config.yaml
num_attention_heads: 3
intermediate_size: 448
vocab_size: 2048
rope_theta: 10000.0
attn_scale: 0.177
learning_rate: 0.00494
batch_tokens: 8192
max_seq_len: 512
dataset: "wikipedia_en"
Each number is 50 + 10 x the weight over the matrix's rms, rounded and kept within 0 to 99. Layers, rows and columns count from 0.

# layer 4 attention key, 96x192, rms 0.0653, rows 0-72, columns 0-95
50 46 55 45 33 34 47 63 46 60 49 41 74 60 51 71 48 37 55 60 50 52 59 55 48 34 59 46 50 33 51 53 61 47 47 54 73 37 72 76 50 41 66 46 57 66 48 53 58 37 52 62 50 55 41 53 42 47 62 61 69 51 64 49 56 59 46 44 49 51 48 42 53 35 75 49 46 53 39 53 40 40 55 52 64 59 49 42 50 52 52 40 62 63 45 59
52 59 52 62 60 44 39 46 49 50 50 52 51 39 46 32 54 42 48 65 57 49 34 49 41 55 52 51 67 50 38 55 50 57 47 41 50 53 53 47 54 39 58 49 53 57 47 56 42 59 43 54 36 59 44 48 29 51 61 42 37 61 37 43 69 60 50 41 42 64 58 44 55 47 48 47 60 43 40 70 55 49 46 46 54 41 39 45 36 39 48 47 36 51 56 62
59 50 48 51 49 50 44 67 40 63 48 62 54 57 38 44 56 70 51 35 41 52 40 30 61 47 55 51 50 53 48 61 49 35 36 64 59 48 70 55 66 43 37 61 46 59 53 59 54 31 49 43 52 67 58 42 51 62 65 60 46 56 69 38 52 45 51 43 54 41 54 56 72 50 47 37 61 48 35 57 57 44 52 60 72 62 56 55 47 62 43 63 56 54 46 47
58 55 52 57 49 46 37 47 51 60 43 53 44 61 44 48 52 46 44 58 62 58 48 39 45 69 43 63 55 61 63 33 57 47 42 48 57 67 51 61 64 49 53 63 29 56 52 57 56 55 43 54 51 46 46 46 54 61 56 48 55 43 44 37 55 49 22 31 55 45 53 39 58 59 39 61 49 57 59 56 58 58 59 59 46 57 35 39 50 63 43 48 51 50 44 61
50 41 52 43 49 43 64 37 52 51 46 50 64 47 65 47 45 31 45 39 54 34 57 53 55 49 57 41 62 41 59 43 60 48 49 36 47 32 54 50 47 43 62 39 56 52 41 62 68 62 61 55 37 57 58 61 60 61 57 62 65 52 58 54 69 48 49 63 71 38 50 61 57 39 47 45 53 49 44 43 58 45 26 36 44 64 36 46 51 46 53 62 48 52 52 32
51 33 46 43 59 56 66 76 39 52 60 52 45 64 49 34 64 59 51 71 71 40 38 60 45 45 61 49 45 53 39 43 54 40 42 58 56 62 66 39 53 52 61 56 50 46 34 53 40 30 45 52 50 46 32 62 40 48 60 57 36 66 60 57 71 65 51 62 52 47 40 32 52 48 55 59 65 54 64 57 65 34 43 41 59 57 39 50 44 68 38 41 47 57 50 42
35 49 47 38 56 45 55 58 50 51 76 30 58 40 61 60 54 40 51 39 50 48 56 43 56 57 44 34 62 56 64 48 46 50 55 44 32 21 54 53 51 59 57 52 34 34 47 59 42 59 48 46 37 40 49 49 38 58 48 68 70 57 73 40 61 52 52 54 35 53 58 37 58 45 68 31 58 52 37 43 32 41 54 50 49 53 43 54 43 41 64 67 57 48 44 64
30 48 42 70 55 50 56 52 52 67 60 46 45 55 52 41 65 52 48 40 35 38 64 64 36 43 43 58 64 47 59 59 64 43 72 56 56 43 50 56 62 56 60 57 46 46 50 38 53 57 67 53 43 54 38 32 64 67 38 45 46 46 40 39 49 45 51 46 33 47 66 54 39 58 59 52 40 41 56 41 56 66 45 48 53 53 49 56 61 65 33 48 56 48 59 63
64 56 61 41 65 55 57 52 61 38 71 54 64 61 62 75 56 57 59 39 55 39 58 38 58 47 35 34 38 49 53 35 28 55 67 35 33 57 43 36 54 51 57 55 55 48 38 52 61 38 35 46 48 42 44 52 48 31 55 50 63 56 53 34 71 67 54 49 72 51 37 56 50 40 53 43 38 52 46 58 45 36 40 53 38 55 45 53 76 54 53 72 44 60 61 54
41 46 49 60 57 51 45 30 61 28 45 76 69 67 29 60 49 53 34 41 53 45 51 57 54 49 44 39 61 53 37 51 42 33 52 31 48 58 31 70 53 53 39 64 42 32 59 59 26 55 42 53 44 68 53 41 38 71 40 66 57 37 78 32 44 36 36 43 66 47 55 42 49 38 42 34 36 70 40 46 53 51 57 64 53 69 48 59 46 61 61 53 47 38 32 46
42 59 34 40 46 52 51 52 48 20 48 60 52 38 56 56 50 33 61 41 55 40 34 48 68 58 57 42 48 60 52 66 43 43 48 56 38 56 56 61 65 32 47 61 55 36 49 49 35 50 31 64 49 46 49 65 47 38 49 53 64 55 64 49 40 41 31 50 36 46 36 41 44 42 52 43 51 27 27 81 46 42 56 64 63 68 51 42 58 67 39 44 54 55 53 79
46 47 62 41 63 63 50 46 40 65 71 54 48 39 54 52 54 61 62 63 31 55 62 49 58 46 59 25 46 41 45 40 58 48 47 42 85 45 52 60 45 62 51 31 50 45 35 41 48 22 49 47 49 70 48 42 70 47 55 53 52 43 43 51 43 50 44 49 39 57 55 59 43 41 40 54 57 48 59 53 63 48 60 39 48 28 49 57 33 66 72 61 81 70 46 57
61 41 45 57 76 56 47 51 52 52 40 44 67 71 66 71 67 61 41 45 68 51 52 53 33 46 63 54 52 28 53 36 43 46 43 54 69 48 47 52 39 45 56 54 62 46 47 44 60 61 52 48 60 69 54 50 44 52 33 57 52 58 32 47 44 49 47 86 46 46 42 48 68 53 38 37 57 47 61 58 30 51 54 47 39 46 48 29 48 35 47 57 58 49 44 49
40 53 63 31 47 74 38 29 71 65 62 48 42 64 48 54 64 48 43 45 56 47 33 53 15 51 59 28 55 42 40 35 48 61 47 45 62 21 29 40 40 51 43 47 57 51 76 52 57 71 63 34 39 57 68 46 28 38 47 54 55 26 48 34 37 61 44 54 44 42 61 67 74 35 51 35 34 31 47 55 43 47 51 32 29 57 50 33 51 53 48 62 61 44 53 32
59 48 69 62 34 49 58 75 45 45 50 42 61 50 63 54 44 58 47 61 54 46 45 43 38 48 41 54 28 55 48 35 32 55 28 45 55 55 56 25 65 37 53 46 45 56 56 49 72 35 50 51 49 49 45 60 49 31 44 57 47 45 50 53 47 79 40 51 63 44 53 39 39 27 50 59 46 41 58 60 52 32 60 63 46 43 49 38 63 47 70 31 44 56 38 43
31 74 61 43 32 38 61 50 65 57 60 60 49 56 49 66 51 71 42 55 48 43 67 14 77 47 33 45 48 48 59 46 39 50 64 56 45 57 36 35 30 56 55 58 46 45 58 55 56 42 49 44 31 31 51 25 52 41 60 38 35 36 40 48 56 45 46 54 61 50 49 50 50 61 60 61 29 44 31 47 44 42 25 74 51 39 50 32 48 56 47 51 45 46 46 52
52 58 52 63 31 44 35 41 53 42 55 36 61 36 44 40 48 38 49 52 46 40 70 55 63 47 56 55 46 50 48 48 53 56 40 43 56 39 61 53 59 62 59 54 60 65 44 51 39 56 67 42 40 50 43 52 38 55 78 35 38 52 49 60 73 50 65 48 59 61 50 57 62 42 33 33 31 42 36 59 70 54 46 64 27 57 32 40 24 45 56 40 45 66 49 57
48 50 49 42 46 62 47 64 53 46 61 49 55 47 66 62 56 41 64 58 53 41 57 55 41 47 49 56 54 43 59 52 65 49 44 44 52 37 43 55 16 75 34 57 47 64 49 35 54 45 57 59 49 40 54 53 58 50 44 63 36 50 52 49 38 40 51 65 51 57 48 54 47 58 63 51 46 59 33 50 44 55 45 55 49 41 56 46 48 60 57 43 52 38 53 52
50 43 41 51 51 52 51 57 57 47 49 59 57 61 39 38 58 54 61 61 52 56 49 58 54 48 42 48 34 48 51 54 57 42 55 42 60 41 49 37 47 59 55 35 48 43 35 56 73 50 53 65 58 51 32 45 42 61 58 39 67 56 52 50 60 60 49 44 63 45 42 47 48 56 52 51 45 54 44 65 51 48 52 47 60 51 29 40 46 50 65 57 61 60 57 39
52 60 62 54 59 57 42 49 56 48 62 49 47 35 66 44 57 52 63 50 44 45 37 38 47 79 30 54 36 58 34 47 53 50 62 44 53 33 64 61 55 54 48 64 63 53 65 38 47 38 52 45 53 51 47 42 45 52 32 49 46 36 42 44 39 37 44 59 34 57 71 59 21 47 38 35 42 49 57 67 49 80 46 42 51 43 54 70 55 45 45 36 48 48 45 46
58 56 48 48 59 53 52 55 53 40 52 41 51 52 44 55 51 51 60 45 47 51 52 54 70 42 43 50 57 51 51 45 58 54 56 41 46 65 50 52 57 54 41 46 53 60 61 49 57 50 42 60 35 38 46 47 51 35 62 53 46 42 49 58 65 45 46 57 52 44 44 36 59 45 62 64 53 41 61 62 54 38 56 47 39 55 45 49 52 50 46 66 49 55 42 46
32 50 57 47 50 45 59 56 37 41 57 48 44 54 39 58 62 54 45 62 36 43 60 31 61 36 32 38 80 45 45 54 51 51 70 51 43 50 51 46 46 44 57 40 53 53 49 35 56 59 56 33 54 47 47 49 35 62 19 53 42 50 59 29 49 51 57 64 38 54 67 24 49 25 69 53 44 40 45 54 66 68 59 34 56 54 54 50 51 45 59 39 46 56 56 45
42 51 59 47 58 57 60 55 59 57 55 49 21 30 27 52 59 50 52 09 65 59 52 56 61 40 47 50 34 52 48 33 45 64 47 58 61 46 51 29 44 75 55 56 44 40 48 59 54 52 55 50 53 36 54 57 70 68 57 57 62 48 51 51 39 52 49 61 56 50 37 31 40 56 77 68 72 37 62 57 44 37 41 50 51 43 53 49 52 52 80 55 58 62 58 55
50 52 44 47 41 57 53 55 33 51 63 66 60 68 62 70 57 61 50 55 42 28 54 44 47 49 41 47 61 53 49 66 36 56 59 60 38 52 23 43 65 32 49 45 66 49 58 38 42 46 46 51 57 48 52 42 45 30 43 57 35 54 34 46 48 50 48 38 35 45 49 72 37 55 58 41 42 57 62 50 52 58 39 25 42 61 58 57 70 48 51 56 36 38 57 61
66 51 39 54 36 38 48 53 37 47 42 42 21 52 44 39 46 60 40 56 58 51 51 42 41 60 51 62 52 28 40 36 68 26 56 48 59 60 71 51 57 58 54 60 47 46 66 38 32 39 54 51 77 42 48 65 51 30 33 51 43 52 60 47 43 65 62 34 67 52 39 24 68 63 40 38 63 57 53 30 60 49 75 45 62 54 49 51 27 51 51 06 74 56 49 34
47 46 54 52 50 65 50 54 83 58 56 36 55 40 54 52 49 40 57 47 51 31 37 43 39 48 51 44 35 38 64 47 37 71 65 55 37 54 64 24 50 68 63 65 58 63 60 55 58 48 54 63 57 66 47 54 41 54 66 63 59 54 56 51 40 73 51 51 37 75 52 51 61 32 69 38 50 44 54 65 57 52 39 42 36 33 50 34 37 62 56 66 39 53 65 50
53 45 52 67 32 37 63 66 59 65 44 37 42 53 54 57 58 41 47 28 46 51 46 53 46 61 54 41 59 50 59 54 50 21 35 52 56 57 70 67 48 43 35 45 56 55 69 60 45 47 44 59 48 40 51 59 70 40 54 46 50 41 67 30 65 42 61 39 56 49 53 61 50 46 29 59 41 45 53 47 56 57 33 44 51 56 27 54 29 50 41 44 23 49 74 46
88 28 58 36 35 58 51 43 60 41 56 53 48 66 49 61 46 58 30 54 45 69 54 66 49 52 56 68 25 56 59 69 43 70 48 59 39 65 63 58 75 76 51 52 68 54 52 59 61 54 64 59 52 36 44 65 70 52 57 48 58 36 55 70 51 44 75 58 51 48 47 40 47 68 57 61 81 60 85 41 58 58 39 66 34 39 57 40 54 65 67 50 62 46 35 26
41 62 41 69 60 36 53 51 52 60 56 43 42 45 65 42 43 43 61 65 35 63 43 36 60 56 64 43 53 75 46 49 59 50 55 65 52 50 66 42 53 54 64 42 60 57 51 42 51 20 44 43 54 54 48 45 49 71 63 35 36 44 52 71 63 42 42 60 37 50 52 45 57 39 52 53 58 56 58 62 35 43 28 51 52 65 46 49 51 45 43 50 61 47 63 57
39 37 52 54 66 58 35 40 51 60 51 57 84 47 60 54 60 39 53 59 43 43 68 56 41 56 53 51 52 47 49 45 45 58 82 36 69 29 59 52 48 50 39 29 48 60 48 65 64 74 42 55 48 69 70 48 69 51 43 46 43 44 40 56 39 52 67 37 50 48 52 50 43 43 20 16 54 60 46 39 58 58 25 66 54 45 41 56 53 49 31 46 49 48 54 39
43 53 67 41 57 39 27 54 64 46 38 40 61 60 66 77 63 67 44 82 62 55 58 52 44 64 67 43 68 54 49 34 60 51 49 56 43 39 57 37 59 56 39 57 53 49 45 64 36 63 50 45 56 45 59 45 45 60 54 30 37 57 55 56 43 53 46 49 38 63 31 69 54 60 60 41 65 80 60 58 46 51 55 63 58 51 58 44 43 44 40 27 34 46 52 31
49 51 63 56 60 37 66 36 39 61 40 56 78 55 44 55 57 76 56 48 49 51 48 55 23 57 35 26 73 35 46 63 41 52 69 43 68 49 28 61 46 30 39 50 28 45 63 44 66 65 59 43 52 56 56 49 62 48 35 70 49 43 56 40 48 53 60 59 57 27 62 35 46 79 25 45 45 65 58 34 71 56 45 46 43 53 53 61 66 46 73 59 48 20 52 35
53 50 50 53 57 47 50 50 49 64 48 53 46 55 56 59 49 55 64 55 48 54 60 49 52 44 54 40 39 41 62 47 49 50 62 45 51 59 62 54 44 62 44 44 64 47 44 48 42 61 52 50 53 33 50 43 53 44 66 53 38 37 43 40 41 46 47 53 46 43 59 40 57 61 65 54 45 48 39 54 44 40 52 39 51 54 43 47 53 65 64 59 49 46 56 49
44 53 54 63 54 54 51 54 48 57 42 54 44 51 55 45 46 53 69 55 45 41 45 55 45 52 55 50 65 35 54 52 56 50 56 39 54 51 46 38 57 36 48 56 44 48 32 47 52 64 52 42 53 45 48 41 54 32 55 61 49 58 49 44 51 44 60 47 56 47 53 52 44 44 60 51 62 49 43 46 35 36 45 41 62 51 24 39 51 52 47 55 48 53 51 50
48 53 40 46 44 55 51 58 54 40 46 40 46 61 46 57 41 64 52 60 52 49 57 43 53 47 54 44 55 52 56 57 57 47 50 48 60 56 50 63 54 45 44 52 57 49 37 63 55 45 54 50 56 47 48 45 42 58 45 57 51 51 60 51 54 48 61 56 51 81 42 43 47 43 55 53 58 55 36 51 43 50 56 48 67 62 63 50 51 50 40 44 44 45 52 51
49 54 54 44 47 52 41 40 62 55 57 50 39 48 38 38 49 66 37 39 48 34 47 35 44 48 64 55 55 61 48 49 52 36 48 47 51 52 55 47 46 54 57 58 48 52 45 52 57 53 40 58 66 50 52 55 28 49 61 63 52 59 52 47 40 33 49 57 57 67 48 48 40 55 56 65 47 56 42 39 50 54 55 53 48 42 57 55 52 56 56 48 50 37 57 47
49 45 55 52 52 42 57 44 66 42 62 41 54 47 61 49 42 47 43 71 38 66 63 54 41 54 30 37 37 54 51 73 58 53 41 55 45 64 59 56 44 61 56 51 71 54 37 48 66 55 50 31 52 44 53 51 54 64 43 59 28 56 40 53 41 31 58 47 51 63 49 42 57 62 47 52 44 51 47 36 44 58 71 62 42 50 65 52 57 39 36 59 61 52 47 53
50 41 42 40 56 56 45 28 67 63 51 58 36 67 58 57 66 49 72 57 70 42 31 50 49 38 37 47 50 67 60 45 30 51 65 43 46 49 47 47 46 60 57 44 59 41 52 51 58 74 46 60 35 58 54 56 50 34 70 43 57 47 55 40 36 53 41 69 49 45 58 54 44 54 43 43 43 67 52 45 49 51 33 52 36 45 56 43 55 58 41 67 59 41 42 50
41 60 59 42 45 58 42 51 46 42 54 50 49 40 57 49 54 44 56 46 62 46 50 49 62 51 26 63 50 77 53 44 48 51 59 41 29 50 69 24 45 50 42 47 36 58 45 61 54 61 46 41 47 42 39 40 51 46 50 41 58 37 48 36 52 54 55 51 41 61 40 51 53 39 67 50 57 70 46 58 56 44 49 50 47 24 48 40 72 61 45 53 43 46 63 61
34 38 48 31 73 60 49 51 72 57 39 67 61 60 45 54 56 69 52 45 51 47 42 47 43 49 65 50 33 43 45 52 57 45 49 55 70 26 32 64 45 46 54 45 68 53 48 48 51 56 56 58 56 44 64 50 51 39 53 53 53 41 38 31 44 59 53 49 59 16 47 30 58 52 45 65 65 52 31 50 39 43 46 49 50 55 36 54 56 47 58 52 46 55 43 45
45 51 53 63 34 43 56 26 48 18 43 71 34 43 33 61 55 51 09 44 36 62 77 45 37 51 50 59 62 45 48 72 69 38 43 72 37 50 43 64 31 62 48 44 65 66 44 64 45 43 86 50 46 55 23 36 18 45 49 68 40 46 40 51 43 32 51 47 69 51 59 46 71 63 51 36 37 29 68 50 56 71 75 48 61 55 81 56 36 55 63 31 36 39 40 42
45 59 50 45 36 41 70 38 49 43 52 48 26 48 62 69 36 52 60 58 34 47 56 50 67 47 38 69 69 74 45 34 56 44 61 48 32 55 82 47 43 59 39 53 53 42 48 45 55 40 27 64 52 39 54 43 48 39 58 35 41 59 57 48 54 42 64 60 39 53 56 60 43 67 69 52 34 59 61 40 57 29 52 59 52 62 39 54 58 60 53 32 47 47 54 56
65 39 52 48 53 63 54 58 49 46 55 60 39 62 44 41 44 34 45 52 56 58 31 54 39 60 53 44 45 56 62 51 36 67 48 72 54 42 57 28 36 32 62 68 56 60 57 23 53 55 46 53 50 66 42 66 33 49 44 54 50 57 46 57 52 87 39 49 58 46 58 46 71 52 71 21 48 61 47 56 27 50 39 60 44 37 51 43 43 54 67 28 47 51 60 61
44 46 55 52 72 58 43 40 31 67 47 69 52 64 41 55 49 46 44 55 53 32 42 65 39 54 42 35 45 43 44 49 53 44 43 36 42 46 45 42 55 37 61 55 50 45 44 47 50 40 44 42 45 64 49 37 50 33 65 57 46 51 30 40 59 53 37 51 76 63 57 53 36 50 57 61 42 44 37 59 38 46 56 57 58 48 49 46 45 60 47 40 63 48 44 52
47 47 53 56 49 20 57 40 68 61 50 44 60 46 54 29 41 37 50 59 42 53 55 48 59 48 40 52 41 53 48 73 59 34 66 28 39 54 53 79 47 60 62 42 36 59 33 61 53 52 30 45 56 73 30 53 60 31 63 55 36 69 62 46 49 38 53 43 63 44 46 45 57 54 48 50 48 45 35 57 61 36 38 55 46 66 36 54 33 50 35 52 42 55 59 58
60 53 70 49 42 65 47 35 57 42 51 52 48 49 42 56 45 42 72 49 57 64 49 39 75 41 48 20 71 61 53 55 54 54 51 55 37 64 63 44 53 43 45 43 69 55 41 62 47 34 49 50 52 39 44 60 50 64 37 47 49 52 57 46 56 48 58 32 45 48 35 67 56 35 51 62 42 48 64 56 40 48 50 69 53 21 67 57 32 56 46 56 50 59 46 33
56 29 47 50 49 46 37 64 44 52 56 41 47 30 68 51 49 59 49 60 57 46 54 45 63 44 47 47 53 69 49 56 55 60 43 64 36 54 57 52 52 50 52 58 52 44 48 60 44 42 34 37 51 45 52 48 52 53 36 46 33 25 40 52 42 40 61 58 51 50 38 43 44 41 53 42 55 46 46 51 59 57 67 78 43 46 60 55 37 39 37 50 57 53 46 45
55 52 64 41 23 50 48 51 52 52 39 47 39 42 41 59 48 52 36 47 66 42 55 37 53 51 53 47 49 67 59 44 43 49 51 67 48 60 58 51 56 65 47 48 56 51 51 40 64 37 60 44 48 58 44 51 16 22 50 58 46 67 53 46 44 65 56 41 41 52 51 49 52 60 32 56 47 44 52 49 52 48 45 47 41 45 52 34 54 35 61 34 41 39 60 61
38 58 41 46 63 64 48 62 34 53 51 54 40 36 51 35 39 56 41 69 52 59 44 42 58 52 42 50 53 48 66 48 56 60 58 28 37 62 48 59 55 54 52 47 45 52 58 49 46 51 59 40 61 58 49 45 54 56 58 48 59 53 51 45 39 54 58 45 39 44 57 49 56 49 63 54 49 57 35 48 59 42 52 55 44 46 58 47 45 57 42 43 53 50 51 45
46 48 54 53 45 54 55 53 50 41 57 53 56 39 51 57 61 60 41 60 51 52 48 53 56 45 50 61 56 52 50 50 46 57 56 45 49 52 50 54 43 59 52 44 50 55 41 62 49 47 55 46 60 47 44 53 51 54 58 48 43 55 59 56 48 42 52 49 47 39 50 53 53 51 52 63 49 49 30 48 45 44 57 52 57 41 46 49 54 51 41 44 48 56 38 44
61 40 49 56 60 49 56 43 42 48 53 63 58 50 48 63 45 47 39 36 54 36 45 64 52 49 61 68 52 58 38 35 48 48 39 48 59 44 57 40 36 46 48 49 32 44 56 45 42 48 49 57 43 46 63 49 50 58 46 60 44 49 51 39 40 44 56 50 66 45 49 51 44 60 68 55 40 48 42 42 47 46 44 45 65 49 58 56 52 52 60 44 47 38 49 52
53 54 54 37 63 49 52 52 39 50 50 59 47 61 49 53 53 47 72 38 56 42 57 52 51 57 65 53 45 48 38 43 45 45 54 32 63 57 47 28 46 62 63 52 35 45 52 53 58 53 39 44 37 66 48 48 49 37 51 60 64 39 48 36 45 55 41 75 60 41 54 49 36 42 44 46 46 62 54 61 63 51 39 40 45 34 44 46 61 47 47 48 45 44 57 44
52 51 44 51 29 41 56 41 64 60 53 65 46 53 39 42 60 62 42 36 48 38 40 46 53 46 38 48 54 53 47 52 46 55 48 58 51 39 60 55 41 48 58 52 42 60 50 38 56 48 35 47 52 53 63 59 28 52 56 48 56 50 59 63 45 58 56 39 69 59 44 56 50 50 53 45 32 61 32 47 48 51 36 60 47 48 44 38 58 54 56 45 47 42 43 50
50 49 46 52 49 54 43 68 58 57 44 51 54 43 53 45 57 55 53 61 70 43 46 43 63 34 55 45 53 53 57 67 46 74 53 50 47 46 60 46 30 45 54 46 28 45 35 47 61 45 54 46 59 48 61 59 35 50 59 48 50 46 53 58 49 24 47 56 33 65 49 57 44 39 50 48 61 39 36 43 43 42 75 50 40 49 56 59 45 66 51 63 56 51 40 34
57 55 69 53 35 47 63 53 46 54 38 42 44 66 26 45 64 70 63 45 52 41 38 57 58 50 42 44 34 65 64 41 34 50 55 32 53 55 59 39 77 48 64 51 30 50 71 46 43 55 46 65 50 57 44 42 33 30 44 41 73 46 45 56 53 63 46 51 46 61 50 57 37 48 51 43 47 69 34 51 55 69 44 50 45 44 45 36 61 53 56 55 49 30 58 68
40 60 55 46 51 54 37 59 46 46 54 55 59 47 35 61 45 55 35 38 37 64 64 49 50 49 51 35 56 60 30 50 53 49 44 39 47 59 55 43 52 51 39 63 55 42 69 42 53 45 47 44 65 61 40 30 37 55 42 63 34 45 53 39 71 47 49 42 45 43 52 64 42 38 46 63 49 45 64 69 59 55 56 54 33 55 43 50 61 60 46 40 53 50 48 61
49 55 51 40 50 45 42 32 63 65 54 61 47 63 41 42 48 53 38 73 51 39 47 54 46 37 49 52 55 63 56 56 48 51 49 50 40 49 38 58 38 53 53 57 47 35 63 49 46 46 45 66 50 54 50 52 34 44 61 31 56 52 38 60 39 29 54 57 45 56 70 38 54 41 43 35 51 45 45 40 64 46 50 67 40 72 46 63 45 44 46 55 67 46 49 40
45 59 43 61 52 53 47 52 43 49 65 58 54 58 46 37 48 77 25 44 48 28 41 57 53 55 58 59 74 46 48 53 63 50 39 58 51 48 38 58 51 47 49 50 49 41 59 38 43 43 49 45 54 50 47 14 51 47 43 70 40 36 44 37 57 43 59 57 42 26 66 48 35 61 68 36 69 50 58 60 58 88 58 49 80 74 45 71 62 45 57 44 46 35 45 43
50 43 42 40 57 60 41 38 64 67 59 49 50 45 40 53 50 28 36 55 48 57 61 46 51 65 46 50 42 36 62 63 54 49 42 48 50 61 31 56 59 48 48 66 52 56 47 36 65 58 43 52 54 49 58 64 66 53 54 69 57 60 46 56 43 40 55 48 68 43 53 51 35 52 41 52 55 50 36 36 64 45 76 64 42 46 62 58 42 56 57 77 49 24 51 51
49 38 57 53 46 38 57 65 39 64 33 36 44 50 55 68 60 45 34 55 41 29 47 29 55 63 51 43 53 46 55 38 53 41 49 50 63 61 45 50 57 51 42 64 49 51 67 38 65 47 64 45 49 42 50 47 36 52 55 54 42 41 60 51 46 54 32 34 31 59 62 51 45 40 53 56 53 42 62 60 46 49 41 71 53 48 55 66 63 41 49 47 38 58 51 32
44 54 71 49 42 41 51 55 39 33 38 41 42 36 78 69 43 49 51 55 43 55 66 67 57 35 44 57 69 45 52 38 57 44 33 52 61 69 68 51 53 31 39 41 51 56 64 40 41 50 32 51 51 49 49 43 49 34 53 49 47 72 67 52 47 49 46 57 75 55 57 70 50 55 60 56 36 59 58 38 69 54 50 53 43 51 42 59 49 52 43 54 55 35 36 50
60 53 62 53 34 47 69 60 49 56 39 46 55 66 63 60 39 57 69 52 43 59 52 59 57 57 54 59 77 53 40 32 46 61 68 34 56 39 50 39 45 49 63 44 48 43 67 52 57 42 63 46 46 36 48 31 39 40 58 53 30 46 61 30 49 51 52 52 48 40 62 42 45 44 47 49 64 67 37 40 55 49 28 65 65 36 56 31 50 55 65 62 44 50 45 42
54 61 27 54 52 52 46 52 66 25 34 47 56 63 51 59 28 56 49 43 57 58 56 59 55 44 52 42 45 56 54 40 54 53 43 39 36 53 68 48 60 55 47 59 35 46 53 55 54 42 66 66 42 48 47 39 41 40 49 31 38 43 67 60 26 60 77 45 70 59 38 58 49 15 68 45 34 56 33 54 33 64 52 44 59 40 38 61 39 54 59 41 49 55 55 58
36 36 35 39 46 58 52 71 49 37 64 63 58 57 60 60 41 72 28 55 51 52 50 33 51 40 65 51 55 45 53 61 44 37 54 52 54 54 64 67 58 48 42 47 63 78 52 42 46 45 50 48 64 66 40 51 70 56 55 62 54 58 50 79 46 40 57 36 74 46 50 46 37 28 51 33 55 44 35 62 36 60 52 59 51 41 54 24 53 47 68 55 49 55 44 43
49 50 52 57 54 45 52 57 54 36 52 51 52 40 46 40 41 57 54 58 41 47 41 52 54 41 59 57 61 58 44 52 56 58 37 59 53 37 48 46 47 59 58 55 36 57 41 50 42 40 50 59 46 45 59 35 44 53 44 49 47 58 44 55 41 40 49 52 49 45 55 57 49 54 65 58 57 47 48 42 56 50 49 60 41 59 42 51 45 51 48 45 53 47 49 56
57 64 38 54 48 45 43 51 52 40 52 59 62 44 35 64 42 52 51 76 49 49 59 36 33 49 43 62 67 33 37 53 67 51 53 52 45 45 55 53 54 61 53 64 48 38 38 61 41 45 62 52 50 57 64 36 59 61 46 44 40 69 51 50 54 42 62 53 42 51 61 48 38 52 38 56 51 44 30 43 63 52 36 54 46 71 53 64 47 42 52 52 47 32 37 59
43 55 55 47 46 51 44 55 57 37 58 52 56 54 42 33 44 70 51 63 47 49 46 54 45 39 52 33 54 47 53 53 48 55 47 33 51 50 39 66 68 57 43 59 54 44 38 57 51 46 56 40 50 45 66 43 49 46 36 63 58 59 55 38 44 46 58 46 44 56 66 38 46 50 62 35 50 64 55 41 49 61 55 56 57 56 52 57 51 38 41 46 49 43 53 51
70 66 53 64 62 48 44 42 43 46 54 42 61 41 36 44 55 60 49 53 50 45 62 46 43 36 71 49 48 54 48 59 69 52 47 61 37 42 61 55 48 56 53 52 55 50 39 61 49 37 59 56 39 38 68 46 58 62 34 51 46 56 47 60 52 43 48 47 46 56 53 49 46 43 59 63 44 59 38 44 51 49 71 60 49 54 67 47 34 58 40 49 50 49 43 54
41 40 34 57 27 50 58 45 53 56 51 44 56 44 60 46 56 46 58 42 47 64 47 66 44 57 48 49 44 50 50 37 50 35 48 58 62 70 62 57 48 38 41 38 47 61 48 53 58 62 54 48 44 61 45 60 52 47 54 42 34 48 48 64 66 71 46 52 42 52 47 44 54 56 53 60 61 30 42 51 39 62 57 50 58 28 56 53 57 63 54 56 53 66 41 48
43 49 48 54 61 46 42 53 37 42 51 41 44 41 27 56 58 43 58 52 61 36 44 48 58 54 64 53 51 49 47 55 51 53 46 38 47 41 47 55 56 64 53 46 43 48 47 39 42 39 58 57 54 58 57 61 41 56 58 49 43 52 55 39 52 63 53 48 38 57 56 44 49 42 47 53 62 56 61 46 33 50 45 63 34 46 37 53 39 45 21 54 46 48 61 60
54 58 39 61 58 55 39 59 39 45 66 61 60 32 36 55 48 65 46 80 44 51 51 59 46 48 59 73 50 44 38 71 63 65 51 57 55 58 50 74 50 49 62 69 35 41 45 57 39 44 56 56 37 39 66 41 45 53 41 45 34 46 45 32 39 49 57 45 40 54 54 47 53 43 52 44 46 48 47 48 30 56 37 61 54 64 59 52 40 51 65 42 50 37 49 52
51 48 39 47 58 51 57 49 46 55 66 31 68 48 52 53 40 56 68 41 46 49 50 64 54 41 53 52 48 42 47 58 59 56 41 50 51 66 56 67 45 55 61 54 55 36 48 47 39 48 54 41 58 49 73 50 57 60 59 57 49 40 51 53 47 46 59 68 35 43 51 44 29 60 49 55 44 50 37 42 61 47 69 41 36 61 60 39 55 62 48 58 63 41 36 55
41 58 52 52 54 35 38 50 58 48 49 41 62 45 50 56 50 31 55 63 47 49 51 40 50 54 53 51 39 58 61 53 58 54 44 36 52 58 42 50 42 46 70 58 48 44 59 70 54 38 50 39 59 47 58 48 49 55 53 54 42 49 34 46 59 46 45 44 57 36 60 56 40 38 39 39 39 60 47 55 56 65 55 54 57 59 53 46 47 54 46 36 43 48 55 32